Each number is 128 + 24 x the weight over the matrix's rms, rounded and kept within 0 to 255. Layers, rows and columns count from 0. Numbers have three digits each.

# up: layer 3 MLP up, 640x160, rms 0.135, rows 110-147, columns 0-79
# down: layer 3 MLP down (transposed), 640x160, rms 0.112, rows 110-147, columns 0-79
up110:131133143122120114142155136157147112096152150159166156092130133116132114116146117161078165140175129154095134100118093133135164094110099142143105131099137161191168123140125140136134129118153103124114094144146110150152125131141160149118119147
down110:109100139126147122086164137128158136114124144134122142133150172122085099106145170084069158153099132083158142130126136140132159101098111167143108115103117094133108128124113160126105115104083112125088143108104107160157173144118114085137118127
up111:085113102111081129085094126136126122119117115088127127134105085117120140161097113134112114135134104138165104158115161145137133170180129120120155081087138152180176115151184122162132136097166123132159133152134149145098143102092152116126139124
down111:173135171108153178117093125147137081111143141124167149151074132146094124164130110193116147139167163144120127117147100099080155108105112106162080099116125163130127185121120169135132110176114153117133137078133122086129126140124123161129149087
up112:157137156136164135174129113090158100151121169085139156106170132114095051147158101090101126138096134150137122172148133123128123173120076136137099148105133173143139117133144091147140147093119135083104103149150098136094092153173107144153158147
down112:127108135125119153099103150125126114109168117152135142101144155166122111111127144105112125157160130107128112128127106136121094177126145111085152112131083121128113120117101115121108140156154130187131137129133163214135064146120135122108120154
up113:161114125130102142121147037137130143134091113123134128091113098149136129129108103144119106114139088145085146146144091166150137139120145133131085130147104134118152124099118153124153115136126136112172170187094113123112080130169133166136172110
down113:144154127156150142147133162132117115160156082091150115164132155138104147137148103191084142136064086150096084122148137110116136122161148119124114155116142107160140123099156089135119145204167179149103140116167168127139141095141153123096137139
up114:147150099102118120111121131145167104118098173129172135137144131170118147142099050134116121130114108157138089106101146104140171102165158132120160113112124163156119128143137111102118150095108168150104114104143142128142142109149154140104131114
down114:113162080121170149134133146116153117107138126091079085162166089135122133141164150139143164162157121155136152088121150099128108129081130062103126083146108127122116154140134091136120136152098155173110122104123175123132088124131137093147109124
up115:121108091121130091115129132137117135103162113089094139099141118124112130108110119137127153097132110138127132120141134113142130080124142137152112144110137126085170121110141137090128139148107123149098110113125143112121160130137148115146139100
down115:128159121117155118130113127119162137112120133104125120121162140113145129100105132143142147120141098113122134103153130078156163142128095100086134165128164115153099118104126153158138178135082090129150145106129105137149133124140117105116143215
up116:127152086142145185104084136156119141129080075115106160141088147103147174179100112096137100114090139097152139117126137161115146127135133102101124119085093177139179129167130133148138172099121128110135153143116129150125120130127164136161097115
down116:152130112154086083084128112136129090123096115133124153115148141151138186130174084111080139144147100121180200111123110157083125078119157155134135128135154115112102135155109099105119121092113156119144164138087145123122155127111141110142114164
up117:112153155142131110126119144103138128093078124128148088100135135134168167135154120111124126114132127128128095111151143119109127160145175153127132135131112165121117137105138130111125148104140110110136135158137135113115113136070139138127153144
down117:145114170093122106149131162132097145122166111099130155157134107142117117104137167112097142097147137148142133123136118131127168119091094121157143133113118083156151115157127113152136115107155177151158113120135091151114118124137120112100128121
up118:114133074151138121113120102155140111102150113143087132106128166134142126129136123134133138128156116177143124132154140106161111142122137104145098141142145085118149106146133125130109150157161149102177114094138136124153156130148176153123146137
down118:158106166129080120119152125131119166129140128121180146147149116125140100106140128178146153110129127151144117145140147109125134128123115128141100102146130148098108144129161106103130118111091109147153086144103125117144110127131139114118142132
up119:133127131112098103184110139120119135106151121116120144142127130127112137133136133149081088141110099136134161157149120137151130126101131167112134116097136152213144104103131127094171144134147137131132108139132128109186141130141135178082126138
down119:147113109141131130084118173139158085138125106125137132136134140122135084111100118144113130094116142153177136119136095146136127045109151097123158116098116128184136122174155114136110109092134099133140158140105110150165124123153135153120116145
up120:139108129138118106091133125069126120128090114108144133078147124136152121143125110142107131086148184125158117146138128152137115107119105170176147125165077136131164145143056093100110131144105140091141132116101154119103162109105144133108116149
down120:121125090130122106143117126180160111075113140135113171127106110181121124112150140128164141098109124174114112133155105114126128139134138114118148092161141131115078077161163122157141135126138148135121116148106137127122129096091168126130148101
up121:138133082138103171112121152130096113091124114133125153129151150124149129127078124106135102128156143135147125163096134149142136097154115166118140098110100132158131106157119148134107108114150164107154129159138106167116133107156128121132146105
down121:147115106161144077138103101111139094141158103147109112079090109117112113142161164103132114153171162122111121137115134152137096157125077132146121127118127176112132121153108115147116119132144099103132114097144099130125110142186128137131099146
up122:106129138150140120117112140139074147088135134164123153098124192132132126115128136086142126091128136108057100092141134108132125143141129129114062121144150149143116149134100135115125140108129139114114119103089149159088142153125161120142139098
down122:106182144130137122103137180102153156114083147141118073131132155147128141152144124127123129155152154123105148125149086130118107146122150140156135137155139117130083096105107118177139139140125115121137136141140126163138102136100122127109114163
up123:143110116166133159113115141132158132100101146162147127120178133160121106131115114116130109132167177082089142105138126109163100096142155110182133156077155160144125126088129125102094144109109149102112126126127137128142124165143150129127135149
down123:103086113106126135134175084116103138110138107145094132117131105129128097163147157131137122119157123171146126098100149109105155126174104117139137091134094105129123132143130130109133153105118101138132097093131121148133131119134099140108116147
up124:112163111142135117169120127122108152154170162140129101123130164117104064185153102156136135109181107126142134107130105118062105123123113112126102122135132095133136158122154174109102101129100131102120151136108100184132130143147151087128100099
down124:133140157100138133148133134134115152130146140133094160128135128102138173156109157131113143113166120150111093146119089147165128100104121108146135116163113150113125124130116140166141119159143111147140145147088105098084125082159161104120132141
up125:135128097082163174092149143126131147141144094149153127144109109159119157139123160147110125160156131171149092119167178166150114141100110118136169146117143099172155116111135166135103107115111162154107111132108115129158166141137127131102097075
down125:117098182124157135123115132145172140129090122141153104131130177128169146150130158142095137083141140095131145131123097148101118150134095098139152028119121162098108146110134137144130066138133103125119130116118103140107089108109121140137117167
up126:134152131121146107179131145174060103124128151162115118127099118144137105127131117151153116168127105101101131119193156113081140132164148184139091091043161140160136113187123138125151124101142133145127095120177094095127084162121097127101086105
down126:106141103134116149116101145077139154132096083093132125153128114103136158151084090145147160128132157148113117192099133154114110143136129097146077105101149115121106106144192153147100119141145158148117134102119150171102132103150171108148131110
up127:100128108118105106101126120143097153150144127136147148163157118139106148152122117112097118138141158107080114144115164138219120167145110173116130137160099155160133150114146134131086134115102137104169078138142140143093164112128128157154140128
down127:120123146055124121088113135071148118169093098154137151175126145132123118131117151128143134133137169124133083106088113162127120099156149158133101167176117107138164151146098115111166141094110109123128116109114091098105125115132133091114094165
up128:133109124106100171113145131140145095110113155198151149134127166139100074107117108114126134134146194092136130131151126104155102111136142071115074104109096141138179074117140167105160144176144161127133142125100158116155122158146139102142180119
down128:131108161126131106116120161132132077153198136094109111127086168135091145081135103129099126140073128154188149114085089155110136129144138103130141138130127146113096127148099093111155138128151103139179124146116110077110097116084106107131099134
up129:149143119101099097149176168179087137158127117111148145076092120141136119150097101114128147102072127119134096142096185118134118151090131082109118112130134157168125147089155132094138113122151126144119111149131136121133160127124110117115126145
down129:138144151114120109142161078094121104126122162130070113136097119139175098112134125141137102127164149118125131118113121143130150134117092110130113112117108105098108099080124136098120126102120099104122151139094107099117124152144138128099115128
up130:146137109103111130145103111081122143124139172132130141134145136080123165177128137124121128102144100085083124161126138173132076087137127120152095122101122119150176181089095122143160183114120110122149141125099139171145148127143105111134168154
down130:155132136161077093148082119142134130099101150168136132123086115110148162137162133164106100109130116137129126084109114136169100142147137122112132115171143144162164102142091137090144137133100093101139104114125132127170131124164108156135106178
up131:085134139112173103127087136104147117132094133168111109154128098156128152149128108076139161140180158136098120178095096136121123143135091133128163135121144164102132125157135146095157150105034117119142125102152166111112134136078137110101137129
down131:164102156131105122129155130147114120138087037118104152109142153119113164107118106093103147096180139105123155126142095141156101154155146138128146143176156149136037143156151087146168156136141161110120054110147077154148137069106119131140092186
up132:107135110093162136140129102102145125144163133138122118136112163117146078120091154154158114134100140096126152124158113148106123064083137141137128102101120189162085138119096127115073133136092131150131160119126164164109131132148148129120113118
down132:113152084136094140126084148105109134110172133148119153135140094134123164124168098101125126104130099112132097111126157116133096153121131104134146149150174110143146137140076170164136154146117118094115134132138155137170114109113109155121155176
up133:156132108159113124111120146124137084093128155170191091131110177123139123154156089094152087112148123133108150113121128160107114131120148110155154119133127133119113154095139195149115147107115115101149113148127112117083135132142144134144141137
down133:071097130130133112129138104103140172156128141104133095106154118121125142130147119151150154142140117155175128128115125119106135097136127128135153138155124140130141149115111092121121118107100121152127133101122115185105111118100122099085096144
up134:108163116161101078154118212153121137120088148145178118100115126110110141155117163118125142134099115135098113130102113164133121141108094126098135099128117167112116138125185119141176102104075193140106104101112168131119120123124115186157112112
down134:145103130125171155124117168137126104132136108132159095124166199131128129134134098115154109132151125167100149125167094109104123112125164098139131127115114124125105155134077120145154125165151103104105134152127116128129137104138098113094079167
up135:160123193136084165080158118125112131119154104138149125134105115125120146093156119142159092134113148098070120102125139127129094109148121136142143091150114155159154140137114135115135137098088159103139091117118152121114116122119127094133102172
down135:128130106067120099100131118167103078132139180108075116071103096140128139118127139119116146133151151110145147129135107137143084126129123079160106098135149140116144108113151135156141102108128132137088151154143100127128113140128136116122125166
up136:107143109121170084160130120108119119141098138078123103113093142119141162086107116113114144083147127120129160123122132138129166147161161123110102118130126132140127156132110120109115102130097124128133147149125175117136126141102112126114154109
down136:122121121128134129127132146102174104095129111099166103158103141148087082145139160115141134093094129143131090118134108120131104134143127149122120154124130133133083121135073168111124175125109131148109110114137113156129120114140104151159081186
up137:140166161170162103163110084164175117105144126175146148095116075133161151130139136112111159126140115148135108098081092136102142119126130121112127129137100144151157133148144137080143109153158127106135119139135106124114120091126134156134103124
down137:123130145110140123123135115105121148134093167122104120140133139178113106102114120144148132126139119113178142152108135096136101109150153125123151106150123117129105101101123082133103160089138128119116122116130137103137176140099114106104129186
up138:120163099095123149146113140117131153135122159123087137093130117142136106155160102120166125117140140148087156134161154087132114147147100128102085137096118061133148135131130080108131115141114165130112120123169136143124150111159168087087150125
down138:120135124143130157098119140126164145095136119126132112186126099127162125129123168046162122141114119137131105115144102120106135132098140086112192105162078148094176094118128145097115162109095108120146155121110157200100096113100086169118102128
up139:163108114148123121123106105108086145118077133153139142102079171122155134090145134140124134208135103165117137130078108106082125155152132112156141124150147109144142107114119169128106100148112153141114094141131134191157107116097099139127131115
down139:119091173142110113140134126124113120129144153120122128141086121135091174115126108151104167096109136083154105110117138145097115115138137078103136063151140169136135143121109153127138116119153085118154151138116138140142157124115116128140129110
up140:180134123100085114137100188137133125140151157144161140127139106173086096119108103107101087122095165094121118136098109124128118136120130126134143137132095190157093156129136081087086121157169126109181136139136145081142130070105147147127112130
down140:109188147106134130154163138121114083129132150133098136166154111111125102140128152084110150104110125189162125134113082126121099101144133153149148111148138107120111166156171129116090121195144131132141102141150150117103122117160112137130106092
up141:154128104180124131113107124114143164121148129115087095168132101128132139121106117072112122149112124073116115106085183128155141108093136140108094111080169164119097109110108127138129144071117129138168149166131140152111166150131123128130126124
down141:111106145136187130126098093099166136086118135089127155160129116105144137075105117113154100157148104124169120142126145111089100134112102124109131145138160140126096142097114122123078128156136157087157129106104140153091141154117107119161130191
up142:177126072129118149131139115127123106110147156088109159107142121150123145097129114089152122170116090108131092125106126149139131139142116129086096152164131165098118129121152086111127157154172117117129100157111089091097092112123132134140146134
down142:131121165105157129117137160134145127157178113087123120146160128088131071117100091131128155095115120126137115144157134108115156126101106129147148129099119129127094144083115101117104124116131138094139151114143160093109199107107104112123090117
up143:132149107108104182108099143189109098139147121110122131152084123159068164132107123121131151109132160149108109135156152141137139141117144113105104121064106155117176125144143127119100111133155084130161149142115130131118128146120160158100176131
down143:079133123129153161121142128094171140143143138103168101092101111129102144171146146144220127151110119125079141153111115148137152130136141096120162183155168166137097128112111137118120113138140133150128156114133143120159099146103138104112110130
up144:135149111134161148145129142098136111105090106152119122122133114122091123152146152120168115096097129117036171089122101143099116144099094148131134132124136199137150122158144123155098157135122143190158125138114141108082093115112109162126159132
down144:156134124102103151138161153095112117150141120139103128120163136114088109116139124131078105134094129142152100115165096088152134087111145105141122099116136100151158151130144122112109100096127190142129149105104126136116174101091097072117095147
up145:114127126115142153194114140149143132099168180090098154137129129115114118132145146099101139111110148102120122132130138140142143139156140133131140158081089121168096128115109122161160128141154115181141124134155071109175142125143141092128139151
down145:136126164128096137081135147088145112127130146119149126126157109108119138138135111107113123138135132139138118124110104110120134097105094140095086166110138077131176103127109105137130129105086094096175129115126117149134126137149165164161150133
up146:117096138128144130141110145151127187117102115117150113122208141164090129137180128115092112067090099145147155125130152112164091123069149145168119139143144125089119174145152112108117112115128157141166118110121140108172130102129114159138130094
down146:118104125142121150138074136159152150098084120115134096126141146153127111132113095140143149158079096102109093093112174134125105123139135121120166145134134131110085124168105157139134153132137172111113140145150142175153157093156127169114109175
up147:127117139148107132113153126106114109104161135151133124157114128094156096134116164102104113158115097109068164109141170142153122119095115118116108113129164150158146113156128144135139114135116155140112101113157127085096103126159083112119124111
down147:147139168140115123114145126120137112114101112152125119163156123098145157092088140106126130077118118128154208094090104162120096122126114117129130157131153120081141114134102109136093106148095148109125112116116093071123147135117122119113130126